Weights of a small GPT-style language model, trained from scratch on English Wikipedia: biases.
Each number is 500 + 25 x the weight over its row's rms, rounded and kept within 0 to 999. Layers, rows and columns count from 0. Numbers have three digits each. The size before them is the row's rms in percent of the matrix's.

# up: layer 18 MLP up, 3072x512, rms 0.118, rows 1815-1867, columns 128-255
# down: layer 18 MLP down (transposed), 3072x512, rms 0.205, rows 1815-1866, columns 128-255
up1815 101:550500538504516463505495480507513475492493533480500485508535481497518476487484474501482515496507429510520468512500495525461484500493522498491450508473505459487511521494520505448508543495486477527547473497496473523525519495497448531523498486478529525470483497503537467497455509501459548501511534489467507506562530485510530531497494485511462482500530493497512500525508520476499450536492
down1815 094:497498503493509517503506480492496479490511499547461513464512511457469505549499508537474502460533449503503526524509489529515518466488508462480531522471501500514494502543502492498520526477483531489494494465469520548473504517456472521449484501501495525497475516500510482517507508481495478500511503446477453470503514463523507483478531501525444512568462485512522501521524512510487499496498
up1816 107:484459466486475490493461560544526495459525486477547503471474485533504453488480504441524468440474488444489453463551496477501455449506505515490478492474514518527489503481468523512480533484544482528517503518489498508520513483481478502496467531493474489492549490479465500465473504508448485519471480496533502466542440472512496516463476504503493493453489466548493453508446518513538525506513
down1816 110:495440508502543491516506476546495487487482543483535507512510474494495492520518489495494454473523550532519538519459474475480521511509469467517472523479439497487516527496513498484494504542553512494430528505508514534518513523494514501496508488521455517506454446449523478477521478511492483514495453509513515471490456519454514536470486520465552502539498518525501541475486504488477479469490
up1817 107:478527518505486475528498506497449505475501514537488495494516495509497490489509465500508483507469482512509445461515498443488500528549485494520523476443507510528481537446514398502481501533476479525467506519501543516535507532511502508483512545496497509530525527509465497520529500524478442485523498448523484529486504564495496482480510443485508488509520487442495516542481528449483512535503
down1817 101:488548473527518462506505470528491537511479532506472470508519517480464463461480505496506451507511464472450525473509499536473519503492506483500471492465488515514495503473475461521497516513515550496468498499495501514558451534482443527524495465492520506493498487529510495517476488485485452472522511442465503506516501495533456455464489487515525476529465486545509492502490480499501492494483
up1818 086:518461480468494528486535499510487484493467548473503467468471539500543518502499485463526475477491495529501519482483504521492470507533479508514495468535447502505570488488522509495523515540520527489506511517503529538505488495484497522512470519520502498499479488497491472460507494489484518504528485513488468513467527486509574460489478488479496482458486511482514491459501496495478481545503
down1818 097:470486502511500458501496473487465447518493469514477513481480457505521495408492476492486506488495487475532536504507511491522458499514497445453479476522507489528514514459462512495478480450497511468467503501492520482499551500452481509515483499539503505476499489555441500480474488576490509482516479522470494514539503523506514495453486485450516505506458540473502539495495496477501479498503
up1819 106:501488514544495512513467513511476464498495479516506482517493455467469475520482561497493510469492466488510466502547473475548482524488508503446515464537522446478502474489516504491498475485493479488507469504514525479477464480500481474514467480500515506457529515479523531469517498514488525564496462512476520478441494507527526528469440479524497460488526491456487508552463480510495513531491
down1819 108:471466509500525520516521494489505521487537525509516521548535507481496486446494506471492534486512482482484507490490487540455467489494453552512492457530495534502497469513495511488511504513501504490466523457509487466507517508466507467479492503533519502506529488483517427469501489473455529499467523487511507473491509471464516481579492542482483493458472473481529424511498516508497511488496
up1820 105:513545497509493528542479563535526480467490470516489475490471519509453514490514492508527496487512514539454520518502466501463486500503500452505468484570505512519450499493452492543530472498470494490508501524476463495521492477482479549504479499489494506546495518514494519499523509483494460479484532529554505552487430490527498489539474486487478479513482523524483496488521523492485540516483
down1820 105:524472543509506478503471502492483517448521511462477494490462490524455537486526484509563522483453534490481453539459515495498533496560495493498464502511499516537515486529495511528497473532498505520467496526472509489523487482485493507515511424524494503501508480507479494488470473511532521537525561467477504487525491518478434524494480488491471505495534509477505478520521524481486519503464
up1821 100:501486515476495494516517470516529474508546492503534492516499511518496543511476467520504524500510508499530540517501458490494522496515515503457514487514519506510504485486524498487513493534539480473506486506471524521514505474513486535505517508489480468540466525457500469495474521511497488533531448520470488524427529456436488531518455487483486565463458534484519472467511478518471481502461
down1821 103:522472474499528462490476503508516552483480491498493505463486502452475451458518450537520476461553501506497450502522521523511465539487492491487474510515517479468545498486484494507497502519447495541528540472505481477495508434471499428478512499478503486487520499511495489528508490498472496511481515519485496484501488531449496482487505544497482512498487521470461458496514492466475539514462
up1822 111:465482432532507534518484530503488517474509506454513497485507544478493510530484489486481485523524509503505519466539487458524502474510545538530521532465506500503495523495518564500456489507524512485507470504502478439498496511467490480489519458478499501503515475539520496463511443479508466478529610517527487478522452463518521486519471504517522445494543481477461473478519524504528492458471
down1822 108:489515484530498451474522497458507516510494493496467508504467460507511490498542482462515485471509491491473500517497509516495469487501527517495479482508497534482488505469506484479506498481520501526464485512502481507531507518523483502484520484477471471478470536528463497536455507495546470553507507509453515492507522471510415485488451497527470482493533478450495506577466485456481510520484
up1823 100:491518452469507475512536503495529431485503489474452492544519470520517512489458531467525507476496487482453512526507512471499503550517494477483512470510478493512498500488482485500485511521480504513522493498478536514495544513514502512516450475504553523476540522535506516521460467516503489532501476481477474520500518466475427488520527538508549524481484486493520525492495518477497485483515
down1823 094:488467493503514479484502523540484420469464503492525468454496501515463499512535497474524512501493508487506513505536498476538531472491482462494486525498460498491508440516475488477470494505519518516508488540470497484483497449476510481492487484491513473477483494487501468482470529504489498512492552487557533536532463544456505537444515455479453474475532500514522488501559465488491514488481
up1824 100:513492534491504496507503506506477502497474525518516491513476486514517453487478461500484440489506527517552489488525486488539527516495521537517487503477508504512504510530448460497537525487508460474512524530496472516554518481530494475498462509532459499539476500539519504477558505542543488442473520497471467482487475543514483498445473493504541450510521494491468508562513538508543500505495
down1824 102:486492531479527486479503514497507502526500485502476525505515514533471454443506491507483483529542510500492498547494447441504478478489515477493555499535527489519529499499494554510529538515531511497536515507470491477462518485518487483528520495504514453556513517558527492466478523547488511509509527522520479487515492501504490535521475517500502474505498522498496473460449499514519480518458
up1825 113:491432488517525497525446528497519480543493478520485498522500515473485484490475479488480485501475526441522501485509523515473439496539521436515482477449496486500474517505494514513451510531513520475495522478544516494465507483481479438477457494483516518512480492504520459492520501530497510445468495500497514496497506479473485476511513510489525533517550490482488495496489548493517485491495
down1825 105:479487505488504512488569492475472453527486526514506508505493509481518518550492479472547445511520519548510528501520478437499518456489488465544471484550511499467496479484502510490515508524489443450517464520488469553466462513488486549517497476483532481520493497512451528506508532488474501507487504513489504502499501508487482505505479501465506534491475529479507486487523542546503527486476
up1826 098:477489510553495536476514494475503474516495466487540495451530502484515499485504521471523481517519525512520526517474474494483490468491531486485483532520559484448496485481533533471526470510484528516473489502484508531519497508511515547510488536509471455471533507523540514509522480491496516480503518503534492514492503460469521522504452497512487537497523479513470511514470506535459509493521
down1826 099:527489514491461491498510477507496502497484550522482511489478463492533463535514519521509509452502493508536493508500489470481484482505484496516472467483489511515457454514491461466544509488463491477460469465569473536483482525492479459479463503467558521561503479524478500491496494466482473461482513494467486509469482507492464533503485501538485492475478486465485427464484512475552487523479
up1827 103:449496490515469489479462478468495506482531526541509514522559494552459512499455498501535484521513558503505521458503465496529504483532483498524514486532501506472462454469519539493502517472502497482543494497482524486471488515538506533489488500501523516538492469477488486488496475519509502515475493525496464556542526472473474454485565527500524478498503505517522549464502552508509493525492
down1827 107:552514514495477513461470445479525514520507542513492495521505531517480512486475491513519507509514511452508481494494541465493521501487515513509493487551486518512512485526453472478499477538529514500507436438461487479518533499517505510492490550489460493483497556488531475489529497484459449501461502531467507511506531504502559506481529510487505514523499467531535489505526482529520478469520
up1828 103:466482509498463511492505497542517500517520452480526476496503475487490515508516477505485503488463506489509460538512494482499486466505513454524511512472469439487489492503549514536481515459488460464495504484524473514469514471497484496508511502498482506536485521463537483482517472487470493477494463471466481492500490498513459531470455477486501532483551487469487491498489525482462456456470
down1828 107:480505495468516483503461520533523509506490484492487499496499519491500460506502482479458430493484477511518558520493458550507495462506491502524479464590506485475570531549495506511499481513548478510513440519514489533486519543465465525559482498539486473534541444568480506507511525508499482484488506483491478494455505488508545477525511503474511525471482515531457522519491492505542478487503
up1829 099:482509490530476462494495496472493496507509507519504541484520524487509519474546535464491468461520515463490469499501496546498478497462522500534470494456509464497481488477474525519485474500457516532501490511490507513504538537469500486529523526471526522500514491534455478484534516460480510511506473462499523534483476498499526503491521541493473503486499464497491459511523460531504497463523
down1829 101:531462534485479504522497495489478477480521464516521459461505509515462477491488500497487485522477474487477504499478509543515472514469496499470493523505498494514527527493542499496466480499492508460486475497480502523521458507506509530516529449468491552481530478485484545547539442496521482562477551518517524459492505473516460490484521495477480479491474525520500442523493529512506499522504
up1830 102:466463530542468488518549508509517491496529489493495532515485526575502501494470447504486522453474483507495531520484493476544534517459513476491494510516483542491516515489492487511496482485452505533564513444521507560466487534486508539503450473509502475521506531495493506459483506469484517449505480478473499536458494506540544477488528514522489479520536505522488518478470480516469461499520
down1830 100:537541498455488477473502514497486497515461515505502521528473449507484499445491542443511521524531516472500518482533498544495483522496472475506499466482529459520476470512517485477481473538499474498532448500496538471482508508489459496481515536500502563512506497489501524515540483501480471521481519539497507480511526540526487477426510465530474477478493514458453500496500468521490555503441
up1831 114:468496542532545496500479464503521514490502525541504521500453483466495523483533503483509510509520560557479493527487505473506505514505530501487495468545520478503512494527498496521418494499554471539481501506501481494532465524525479481510560528504504513516441526498523477477504481560468539496535537529528514485574497543509510485499475473509476475492482538526483500480519526474490516498555
down1831 101:537499484475479479527469551559507530511509528462487465485512506551496510465516496507522488487522498535513490489514491507497503500519516517497535500517476539534504491477522500474517501472508563508487485454477532526498481493544504516500468509531471491458490539436473520495531511477517495500490460526483527543474499489554485506514504535551485471494507512470550532497502496546503500520452
up1832 096:502509481459490509495514482510502530509519477486533504509490464485523517502533510454486482533527525413482528510525510498537511456501547522496514503449481525466464523549502545499499488487497510494426532472529511495500503468451492505506478491475543496492491534498529477521472508470459509479454481471514540513513520485519471512539504497524477537482467494450513515464491469494484476550433
down1832 098:475455475497505518463491474487525471438556484544454540511513491484525501441538472456466481490523497474487463462478474495492475463513469456494514502491515470510518528451475487503520517513501517482474489495499482507527509484445490497533504486503472473440500508474502449536470506483501523519512442465506434499499479522456497485481509529538531466507489513506508442479497481506524547512538
up1833 100:497530459536487477479476477482443514492495465515524500512509492533436493505509479492495465510477464512494485526479487492540489515474457441461456493514529497488482499512490506570511529533549477523510479476467508539530499482501514547498511501493504479491506521506429474482491512474489549514500520452479488508533473453547520515512548498513479481513488503463498529508497524515509499452475
down1833 091:504552485524495510507495495491477503474504507471529532523526469494437498516517512475511527533447494517486581487507470471533488499484464469489481482455492544492475458496530485490525502497508512485515455509533511497475521437518496468507474499490498517540502532523474482506538481496541499516476478460517476505487493523472482459533498499496477478517498451518491510518537485471515467477477
up1834 100:483503490481465461507467529490514470530533500506531482504496515530525450495562479469481474514511472467476480499505505560496485514545515462472465522515463495464521515453487491479519494456491497497502501491540473524461550530502495486501519490507526478474471507506470485545478538508446486504488517506528489508460485520510502466483473495522485496477509505471497540490503511458536554512500
down1834 094:476553522540500513501490541455520503512476505514540504510531509490505477533502469486479501482532512527492468526520532470520482491466477532530505523488482533506537467495495522487508485479507481507471477509519521476472510505516508537510508493477520470508513465492550551492524519480513506491465474515511528507515471533460485500462487501503479487482474532490493486478463496497475499534510
up1835 094:489506495478459497500478528462452501482483550476534559450461490506459511487493490495507549507515500473505513519489514494463497483512517461534490511485473502494516536457465457509488472524495478464498487509533486493519497520499548481473532499498519469531481528509483507529500512480454515494502456440480504521483473524488517473517522534487482482516499529479512516502513490476540468470528
down1835 094:478446489456454521471455508505439507469473459511514481483507519499532498454442486511456517508478562504511472463486522512531486502493503503477475511477529536536475548481511538480503506505499461510511523482505527478539481488538528518445484459454477502483533483527494514493504497496491471529504497484491480516557530451484503529549488497498526531470502502521490480461495471496475494502484
up1836 101:513486471499520493482471450498505491471513458462466494482547500473496530534512493505504525475486508545486495519514508457526521460481511506506491476474501511498489471473502523474511474492515474475498516555513519492507525456505511483522474480462531447524521474526487501521425500454486463511492489456487493499510511505499449525511438496503464478502485510491530493494478502497469475510486
down1836 094:484511556471487482535530513516519493480478503492449502482485526473502517522418476498493489545509455485511508509484475442496498502509475493560473459514491503494434471474527476523502491491459539494491518479532498483436503480532487514483526531509534515469463506517466546524462495541500513485538490502542471484507500512598470461550496528500492536515481503507488514472466488500514484485510
up1837 103:459455476514493481508543476501571487492456521542460514504506534510470518468512482487511477493479544496514482513496502488494505518463534528501501476505474458462489447476508510522481487503509463523487529529557497515482509535480487433475526494517474483474533477521515480492488493473524520485479532527509522508497511464504510561518528464537460537474497535508484508501532532485474514457480
down1837 104:486463506473516559494512541544450528513492524478480456507532512514497488520504523532532470563510486499501484552538522494490506488509502501497488508478512483483511538544490481502517507513497482457498477469485494507515443438497486551516466478500485496490495515504475510481498537482490514456501478550524483522490517541444495499465499475507485454489496487527508476495468510526514498487470
up1838 098:547483544506479477505497491494508502521505500563519496540491473500527532471472514495485504547510493495519490537502539526471531444522488509481485458523519469483495496446474477488502482464533504473519512513477543497443488538507445484499491468505512478511508537523478519488483523498508482483459492532526465502513518481496496476506470497436489516519491521509506529475517471503533483511492
down1838 093:534497488457494523491480494488475528484464512468501508529506501514474476483474525473512504506509504480445522507483528495503513479472482502484492493505513471436565503501464535503495536506469474527525476513493498508505573485524498495468535507505472469531504472500477505489515537512530490502494520540480539473478534469428459487483465541494535546495471498467513509502499483503521518485471
up1839 102:508506495469507460499487516517508544503522501474489510519531517479484499515501490493486482554563519528540494494523528519513501491482468486500480510529521500503502513514539481509519455487536495444443457469510474474479463490463526503458550494540492482478476514484483551499442494510536451513502517499508487517562503465499505459530547509530492550520504499504533460495515540476530533475494
down1839 104:532497532480499507494492453494507502469506444491489517506486466455517491448504490527479512519491523510539538505517481466532520457538514524488548508466488480484509506533497519501587517530554482539479496513521493494538539479503512476506536483516497511513505529454513505519470495468514531483513473527506552460518515518530466551500486543485507489514508541474464476488527501516468474527516
up1840 106:513476532525509467531497495475550529511492498457460508520512524525512537492465500516505514481488525537535487476494531512483520513492476528507496503515506477522495530463461493499469473545487482523507535528486473554452530525510487518489520517477545469542533517526480497499478516532484528505525510498526519500467533508544544522499507467465495446513510498511463536497512481487523518503549
down1840 104:529483530455483510491477470515540466482507502486468463461526506499472486442507456463471542479493492497487481481527503504469501453546450473456496505516450473522487476481521477512496530545544529498494495509480520522473507539483479463483525514508524498440522529523485473457513532496527534464533531534499510510511525492503516516515492519491466490476473522538505514501513461525459485512483
up1841 098:459520504490501525506487509477468477510435475519526471488485505551500485509514466458506481515506496504464515515462495472478514513504500532488481453484483479544454504497484471511473512491497476557508513500487477556538486466514448508513568475506481511513528532516498464475509488503478494503500500504510449472483478524482492484533469508493464509541513493456465504519474548477549474504564
down1841 092:494482501481513503540520497507458500462510456491549478484468470514511506458513518523508503466518458487442479505493479489481493507467538438526478504486507526493494485465554510493553493471541526512459521494474497482484501477511524512464499511504516459540501453498487457487503483492473536496529504507502530503534517524485506518530531525456524497459491498468500505461484464488487510532538
up1842 099:533507512452519518457492515509538511482484512476529496476476471437460458497532531492496457522476504515532513499515472540524485483460517532487503486503494486531437487513503500560494472499485488502522523501501488519456543522506486505503511493503491519506526493502496504511502523479480499506485483494521469467520525499475538498506485477491505462489529516472478516478475485498497500484474
down1842 100:497528504483460501510468475513489444473485507476536476495526561468490549476508488473502492522550465525490527518485519482519516490512475525490547515492511502488502463509503491520473468493493463537472513499476512495505514497525448529515511477503470506436503475485484482480519486475467502527512477522474553493520480519530485524459468544492509468535534497482518529561487481559480516511462
up1843 100:479474543500512506486498514514532476516507549477495478492483489532480499471484489485502435486513508488537469480540474468508489495500504503506493497478480474436513486565462482465514521481501521492511477486542490490524516469502526498484512508513547493484455489488504478475505524479497530493502526454444453467499500492501486489486533470533520489502523474480497558454479505523496473511504
down1843 105:475462507538503468496506469479501527522512499507498515472521483493497482447522538538499490445513496506521486492482487497549500529491511495532534487512467497504531533519553555526496474512473527579504464470477466534510502519483476454558487533485464531473563483457533506453527501526487504502521473474503464492512536472513474466547491535495524530511521488523509498517542471459491510528505
up1844 099:501488458537574520472540421507498487489511489529471484529464474467455493509482520551452555511507490512452504489484514477512504544497483512538530484517497485445441469517522483482523504513505508505475525533480508533491530566504536471488513515491520506504438541488508489477496522529493496530449483490480499464509496517490505463440522487508451474468510492492493543501476473495494501496527
down1844 107:486465520432526446472505487507516520506536490452450505478493498540451531458516491542525502486510506473499532497455442505517502523488481482471453502502491487466496453485488504462506487490485496511512494475485523520511534484471517522506532552462495526517483467511526501505454538497501493530518429493514491516512563460509506484482442483541504514499500459484489450513499477494531521513502
up1845 103:508450485495529526487438485488471514466465508495492471487498493514492527475487507494524510488508531499496470497512477482509504533512509542523525488515481495552468479475492511525509493526508515507474511504484525491476508464473497504457502484498461500468482493490531522511530462533499490531494485499509455491518493482477476474517445479477511538508477550478484493470485520534509511488483
down1845 105:498531470481486523518491522517487461525516541511467569501512465498502412444564476500481502489480522475494527497524493456523506495499496513491516480495549492515531513511483441521498521504490499518458529506514482464485449459524495473519510491483486490479540528487577456529547514485503498473486517475474523483534521557501503519474517484515487493464516472461504521479515484508519470503472
up1846 090:507472471486501558509478487473530514485523457513507472534478512488514533539495536470518454469507523500486484524512496484492490500491521494541478495486481501527523490506493468533544458488484451513485483459446495488539530479503535493497502502516504503499457521521496517485489535510496484490485507530477506481504497479486513505522531477514510547479519518466492482502507513495505481527519
down1846 091:500511521511494475521478524485485516499493462505523480493529513532496516422512504493495511558524550485482497525512491533471469499506518531494470501512521463497439492496495483538512513513472515463511502497473483441519510487508484491491467495484550496527506503525506488438520517498512551501457525504463478507499522435498501513492491523490520507491470526463515465461465505472448495473511
up1847 108:496494510465479498463477489472512484537494513527504533506494519483477495510527506512527514519497530511484497519518479537496485483497456499499508512495512508503483471490504481513557483515537443465486511503499487498527475519522463526519496516492474488489496479489527490461515493455491511495520504531492525505517515554507459525481477488453477512484492454494488514516440521501503543480536
down1847 098:572563534523476469519500513505498499494480504463531509479496537487508490558471470455485511497480524489446513501452476512501503477475500497557478460522486492508505533499451507487494477503497468509482494472542554528511517526479483497511480487531481468504555494490471491544455520496479534527489493503510452491473520501483504497521518471509485500460540484500506495480501522511493486511504
up1848 106:508484530496493502501514490515514507499478471509469493504487507502520476513534488520544503445532505551470516484448462499524492520505557486446505521455506566512461533522498469488508479452468477497494494487555517500532506563538530487501534475496546512501499524543471489455506528482472491520525514526524509534467481514561526522523509530490472509475520466534510478469506521489528498465485
down1848 108:475524510461522511482465427531496464453456523462539501463473514513499525501493486515485479493486477431469506453495448477500466491497479506489532479456460504517517477489512497491533473489494516511491495490466484468533501472560537507510480483518497477505480474482518525527508496518497503522510465514509524513502535509526459512570534519484467437485495479528523504482524527498503469501492
up1849 099:492483512453525506503497487473478509511521521488453482506509495518463513468528492480500500502497480484515476505475477488485500440472488492507490520499541473480517511548489493479489489457511515536514527533522537444550511439509491473485488514536446519553483486522472469544504499506548506529445456472509539535487545489455504473481524474474443511511526494506517483499478447447525526538480
down1849 102:499509523532477465489500491514494516490510495474478488493454515512500518453482490517526480504515485564519514514498480506520509502590508454512487532514432479508495517516533487482493502491507510493518478522499464521479477506486470517505454569493503531519511491521469463496450490491459508489459514528522508466484495494520527516484504463521452464486457484484466510520517466496508469493489
up1850 099:517503481493525457507544524521527506481501488476454481496489488503497506532488483492536484502478491479551511516508486480520497508469483495506515492455507516484508502496460529554526479506525507483490506529512520486490505492485493498452493490503519517518463547478531488519519482469496451518456527523485484493513475458453476506511523496503478476512532476448476499545532529442467483469518
down1850 095:488487466542490521503513507529484515505493544464498515515520516514519538529514506484483534495554554501481487536505493491487509513462491479479526510494503525465499501485476501519475480563487511494516464505521498480519520528452485486523502483520502568541486521502488547510534485545502450469502539534520542533486502512549509482582508503493537506501532466468477496466533494466513495470531
up1851 094:472518530524493552507534516502516499544524497529499468487467443481481505508524519555526494489462509538494514498500507486484492459485448533477503490543468501491501490580501476455505490483519485536487504472482490483438514469501529506484513544502514498508466494498451516517500494525522481527441491491502520443525501456479466526488509514512480526521502519511512526496454526507513472458475
down1851 104:486498530525507508504480470515503520510520480483487525500501498507466546494475516495498500507487490520489481537489478484497449489506458480506516470493491510469491491488470506543561506505560489480430477476479497441494543480493537522537505451487518497520473493461502529472524496513502440484526479527510492493501460473507499480458496481485505484516511522452517509545521516477464506475486
up1852 099:505523512488456484502517482532483490485486505506527506511488483496490515489515528503480528523540506479519560481496494499461466443472511508471527521467483513473537483499533543507492506519506501502523494484495513488477494532520488495478535456486465449457498475528501502514463505517507513485495480514519482517558498463489467511531480467474488481486454476479520558474525547465475504508491
down1852 096:502485460516536498475557472482535504503490503513479488499520464542515510483481476474498509499530479523524511452494496496503499528515531483521446528524487529524489488500455489465504494493510472493516538483508466448500527503453523509474463535462533498536433487523529479531470489448468508505475519498569472479499527518498491459506499480508466483487541521519475488523548518493545493481488
up1853 102:505476498457545495483477530500474473516532485524526511524487519540520460514493532505457539490501478479453488491562515536541507468459483484515469479490467488456500473488503512486495507459514547468507513497536492510476476517486488459528500448475487459479488509480530494507467490533492512494503482480472477500506507514525501495565492515490483512496526474497508507525499493513531533442504
down1853 096:497483500488487499511526512460524566450484492492527550482482461479481472493487522470497494485487493466463534490504449507497532495520467515472501489513497495534507505478492503534498514477536486511487503521465520484482476470471511544485504467473472478489470502499490488462497513545543516481493436519508523500529496485481509493450522480505501524468491493481483483481504523479500482503505
up1854 104:551462482471536520472481488482522464536495499478536483501524525570484473483539471482469492483496511491485474560444491486498506501506521535471528497499476517487495534495478454520541510500505452544449500502509478503529515501496521533535509458506516477495525507529494481496510517527497465498505482529486506477509465460515482509481492488469553494533481496531506494523516481495433516453460
down1854 099:480533458517502537527502431531536490492525504462469446490512490548474480534512481498523495522524494487475459499523518471468461485511473507502510486518488456499542470504525470484556525511505474471545514461491502490502500499448530479519500481495511491456438515467505475504515511518479477508507505515499486509520525500514494512504514515531504495450470511507491537478510537532537500520504
up1855 098:512477493459503483460533480493512469499515496495525485490445533570504502555485513501490543505496553496479490516454499496453500502500472490502505518503475480474515496478494514510498441486513525550523465504498516527535540540506528527512496507448486475501477501489503449528511479504496499485519459493463544471530521507499514501485498509512494498532506510503512463502478502534545499527496
down1855 105:569515454496510479507532525522501498491521499509449523485486506465472528449412539506510505482513499507528495518465537512485481509488499471515504484501490453494524535485535503461486500478497524500509491520474456500491528512520528486482549554451470481526467509519476494518528466524486485497504489510459491553510499497446484484478520499437469502473521510465478530460464498512511524536489
up1856 109:525524473525458498508567494510508509484473462496486493516492513530579496520497561481497478503498487530471487490519535531480497481506493539508521537555515549485519505501483501500524505492503476478452556518529480491479445533536480519497503489507532490499522518472563528468458480546471463488495532490493503492525510474463538475482500508501523507468512450519534506506518492512507509455542
down1856 113:493493467489486493482504482525534484508490481474540488492499532517497523506500479448525431506536505539508480508528492484517470507509513508497482481503539487464501510459517465491477493483531514532524519503510519546506511483512459499529499528526513472468524541480482465520438531522532487499496495476485525468512524453495510447498489493505491482517503449507512467473496490501476517471513
up1857 103:495458541541507511497505521507495511488516528487493550490521498452485477470520505481500555492543557499479480533517501497497485538504500602550558536509511521478510471518498488463515512497516511537538501523488484502521509521491535486514422482496461483447538498527466535537499529473555471518517525494501486478471496481507475513502521477522511528530538479539532494535512509492500497462512
down1857 109:490480505497490495482480482504492478516476503471451567494522492532483529511466475479500507492501498467528500535483462509477486486505485529480481505497504484493454531531481530515471475492457499515459513475484506505495478461474498469477511511493481471509524519507482445481484504524502463472519506509521517507490490492502497466482450460498473507479471513502485478472496519507516460519498
up1858 101:558505469511526500467504466516462484465537502468511468495505488544513464520537499541493507506507508487491508501467543521507515529458527515514502504520493470525534520543548505538488516517505494483520529457529479511476496525460481485499495531533511461488494497511469521488520484534522519542523528532474465506482486501513512545502491490544479532478524512503486509501546474548482475488468
down1858 105:482526511496462494503545539515436528551532521551492453509472474523468476465530502521528464508554471525486484480504521494485500501484513493484528491538464476542484521511517471501499499531497540498524510526514486503488500514502521502488514484517473498491493524506512501466521489475492471552536478542521496531528534478487503524471561491506520493479498521554508459534476514520478526471441
up1859 118:497524528457475455479548496519502494482519479484503507441546539474509528515522521507501520519525516480520545485491459497486491502493477487504485499543490514514479468516511496496454520518492479502473458502461491496492500477489486487522485534530481471516486551461481518473529543499527521486489521515550491466513511492489492527538473492516539467518463510489487512500517510551468507513482
down1859 090:516490493491501443474489485524483422523503468519495544426472495507508501409521519506490510492455509475452456479458478535453503525461489495470497474520511475493485474464482478493442519477482517495480522523485503468552522500502504481567506534495466469512455511508534492506494470498506457505519496542483542498506499525484508522484514483525472492480501488466520532452493482497488494503487
up1860 100:502502519517538507532471530509525487496501510513494477488500480520587476510524509511502551534454478542486503495448518478472518495490515478514494508503508521517543541519478520573527514501503488520473479513488464462478536510502479497469476467488500524476536512492500522498547502573543525533499446511491466500484512522515486509491531505429508518510493490512505524497505479454501474499521
down1860 096:504462534523471460499541492528497508568469533497515486500541495518527457536471544488517501501490482468523508469524502542460548465466513496493489530451527472499504497490503508514467465489506498465497547468487480505489453488530533459506496502537460520490486503521507522476536465465542432514533499457539479505486514473527526488483495498484511471506507475481522451498502508496515550535483
up1861 102:501518501511492485510485465484496496507515520474501488476493541532454502481563498503537563495500537476503479532508507495483499507498479532514542487540481544509546535518514529521506494515500507508499469475506499463511520485498513457510483495504492510496491493520535519499527543519482504530498531472551439507525544471511515467506519516486470515506508453508575466507488523500493466469521
down1861 102:466503494486502466492506481512502476484519458474500504479458535495457525491473482502504488467475479500523472467538451496479511494499463486494521509496500494523485532522524539512480481500509478531492502495468498528492557521499501502486529493491555520553473523526544526526484510541516467502532529537461491462512535490509460523484509497506485489489521497519496485480508468535502506460505
up1862 092:487519505488528502519506530480473501515486496506471473534499492509499524509499497487499496477525468492481472525425534487510522520452478501524480520483486473507438497480513451467519502451524487457517478492441506564512496545517476542521489496478508525488497494481475491515513512472510529503532490517475461466500573506521485479473507467512530482489491486524507497491484515483491494477465
down1862 089:495540517491453494477505510494507544515501528501496515516498522488538482525508490499449468462476529519495482536510421504504524519539479480483516499532520484511494458487442506526503484494519512517514516534503475477493504501529488538510540483481514494510508498523519483534504481531524524522535509528470503498501497480524476468482493483484502467497501496478474505474438501487505541510492
up1863 108:513510513489510511535531509515479479526508481495463531485504492487517525499472527469440520479516471511472481489461541476513538502466479503490520520451465506463518482467494514496556457520474512506492536469531475517487477491461508485534492519453513467504495500554440490501489473528528495471501489509518506487481517492510551490500521524463463477490485454477524458521483495507471459510499
down1863 108:537500567496518520499448528487471518482556504493511478505498525501513477471507499484500515511504500503480525522509553479478472499486469506479468460525468534542511465449503485542501524502502486474484471505497458471486494497485472500514466485497478497491510476537509508536452484484478504444500480553445522483475480494540488473552512488498486512535471526472512570493495486480476501468484
up1864 091:483514511508475487535508485506518492462488504495477506512504503500513529440422488482482530470473487482498525475474483516523507484514491454488491488510488461509507524541442447508554466492538486496477479518491501472444522487497491469528529505467481494474507496526498496512478464504455518544477515481492503485470501507498494494511523461517474555462523484518537474475505483518496535495484
down1864 094:537538492479508487490504526538484442503502537493478525492500506508445483460448513527535518532506532536501513496504546486506476488453485530507510537497453553482510514503462528506557524495494504493515499473482490556498487498508504484506481512536520476480488465521555483485518509453508501492484483511556481518494515518495521473471485502500561503483506508514519475521507505518471510546496
up1865 100:501544474525496497515518500510517496488506537488450513510483523455531476504445517530472517534488504498496465441525486496539461491471459559535470529493476505551531523496504491512518500470505477493507510462508474515486540494527496506499473497496524483492477484492480499551508537523463491467529509515500492487505487537482512471508469495542496524526529492480511512534519462480496508523517
down1865 105:456538506477493513483440511517486499506543496494492529528498487493506507456517444510496509499456483522494505507511461463516515511509489513505476484490495494523462553491490500493462511516502476504449480510473487468536470523477512499479494491513514504515483523495503513477530499487475500532498486466528527464518487539505532573478474502510496499569521466517533546493494494469489549496494
up1866 104:520532480507513484505504487493502512499466495491490480490480487503475501470497484473553508512539491492530483475498522501502446476497517497547457515500535520512477551500515507539489513512530540476482520474463504504450461463560523476486550483531472505522509485520434489543496475466512520508452501474540506499475553491518544519488514500499495543485462483483478488514535490504490514500515
down1866 105:516526494538471473474496482484500461446476528467486530464502471485514472455548468498506481493522500537531492480501492528468470488510484540453504521463537529513493513496501515498481534520508482504510501520467463485507489498498502505477569450550523482488523508507489458477478526458501513508502512497490507477508485480483533497497549467495452461489485515495507462517499501491496496493484
up1867 107:486519516530523527525548504478445520447503507470473426485501471547499497417517465520481475517465526512506520516497479539451475499500499493508484535511504454483445475507472481466522470546509550489462503521478518489498509510537498508499528473497491482518501549498479528485502525528564483494493505493519522457519535512514492494490492485465490509504460491470442522476488484466466532476549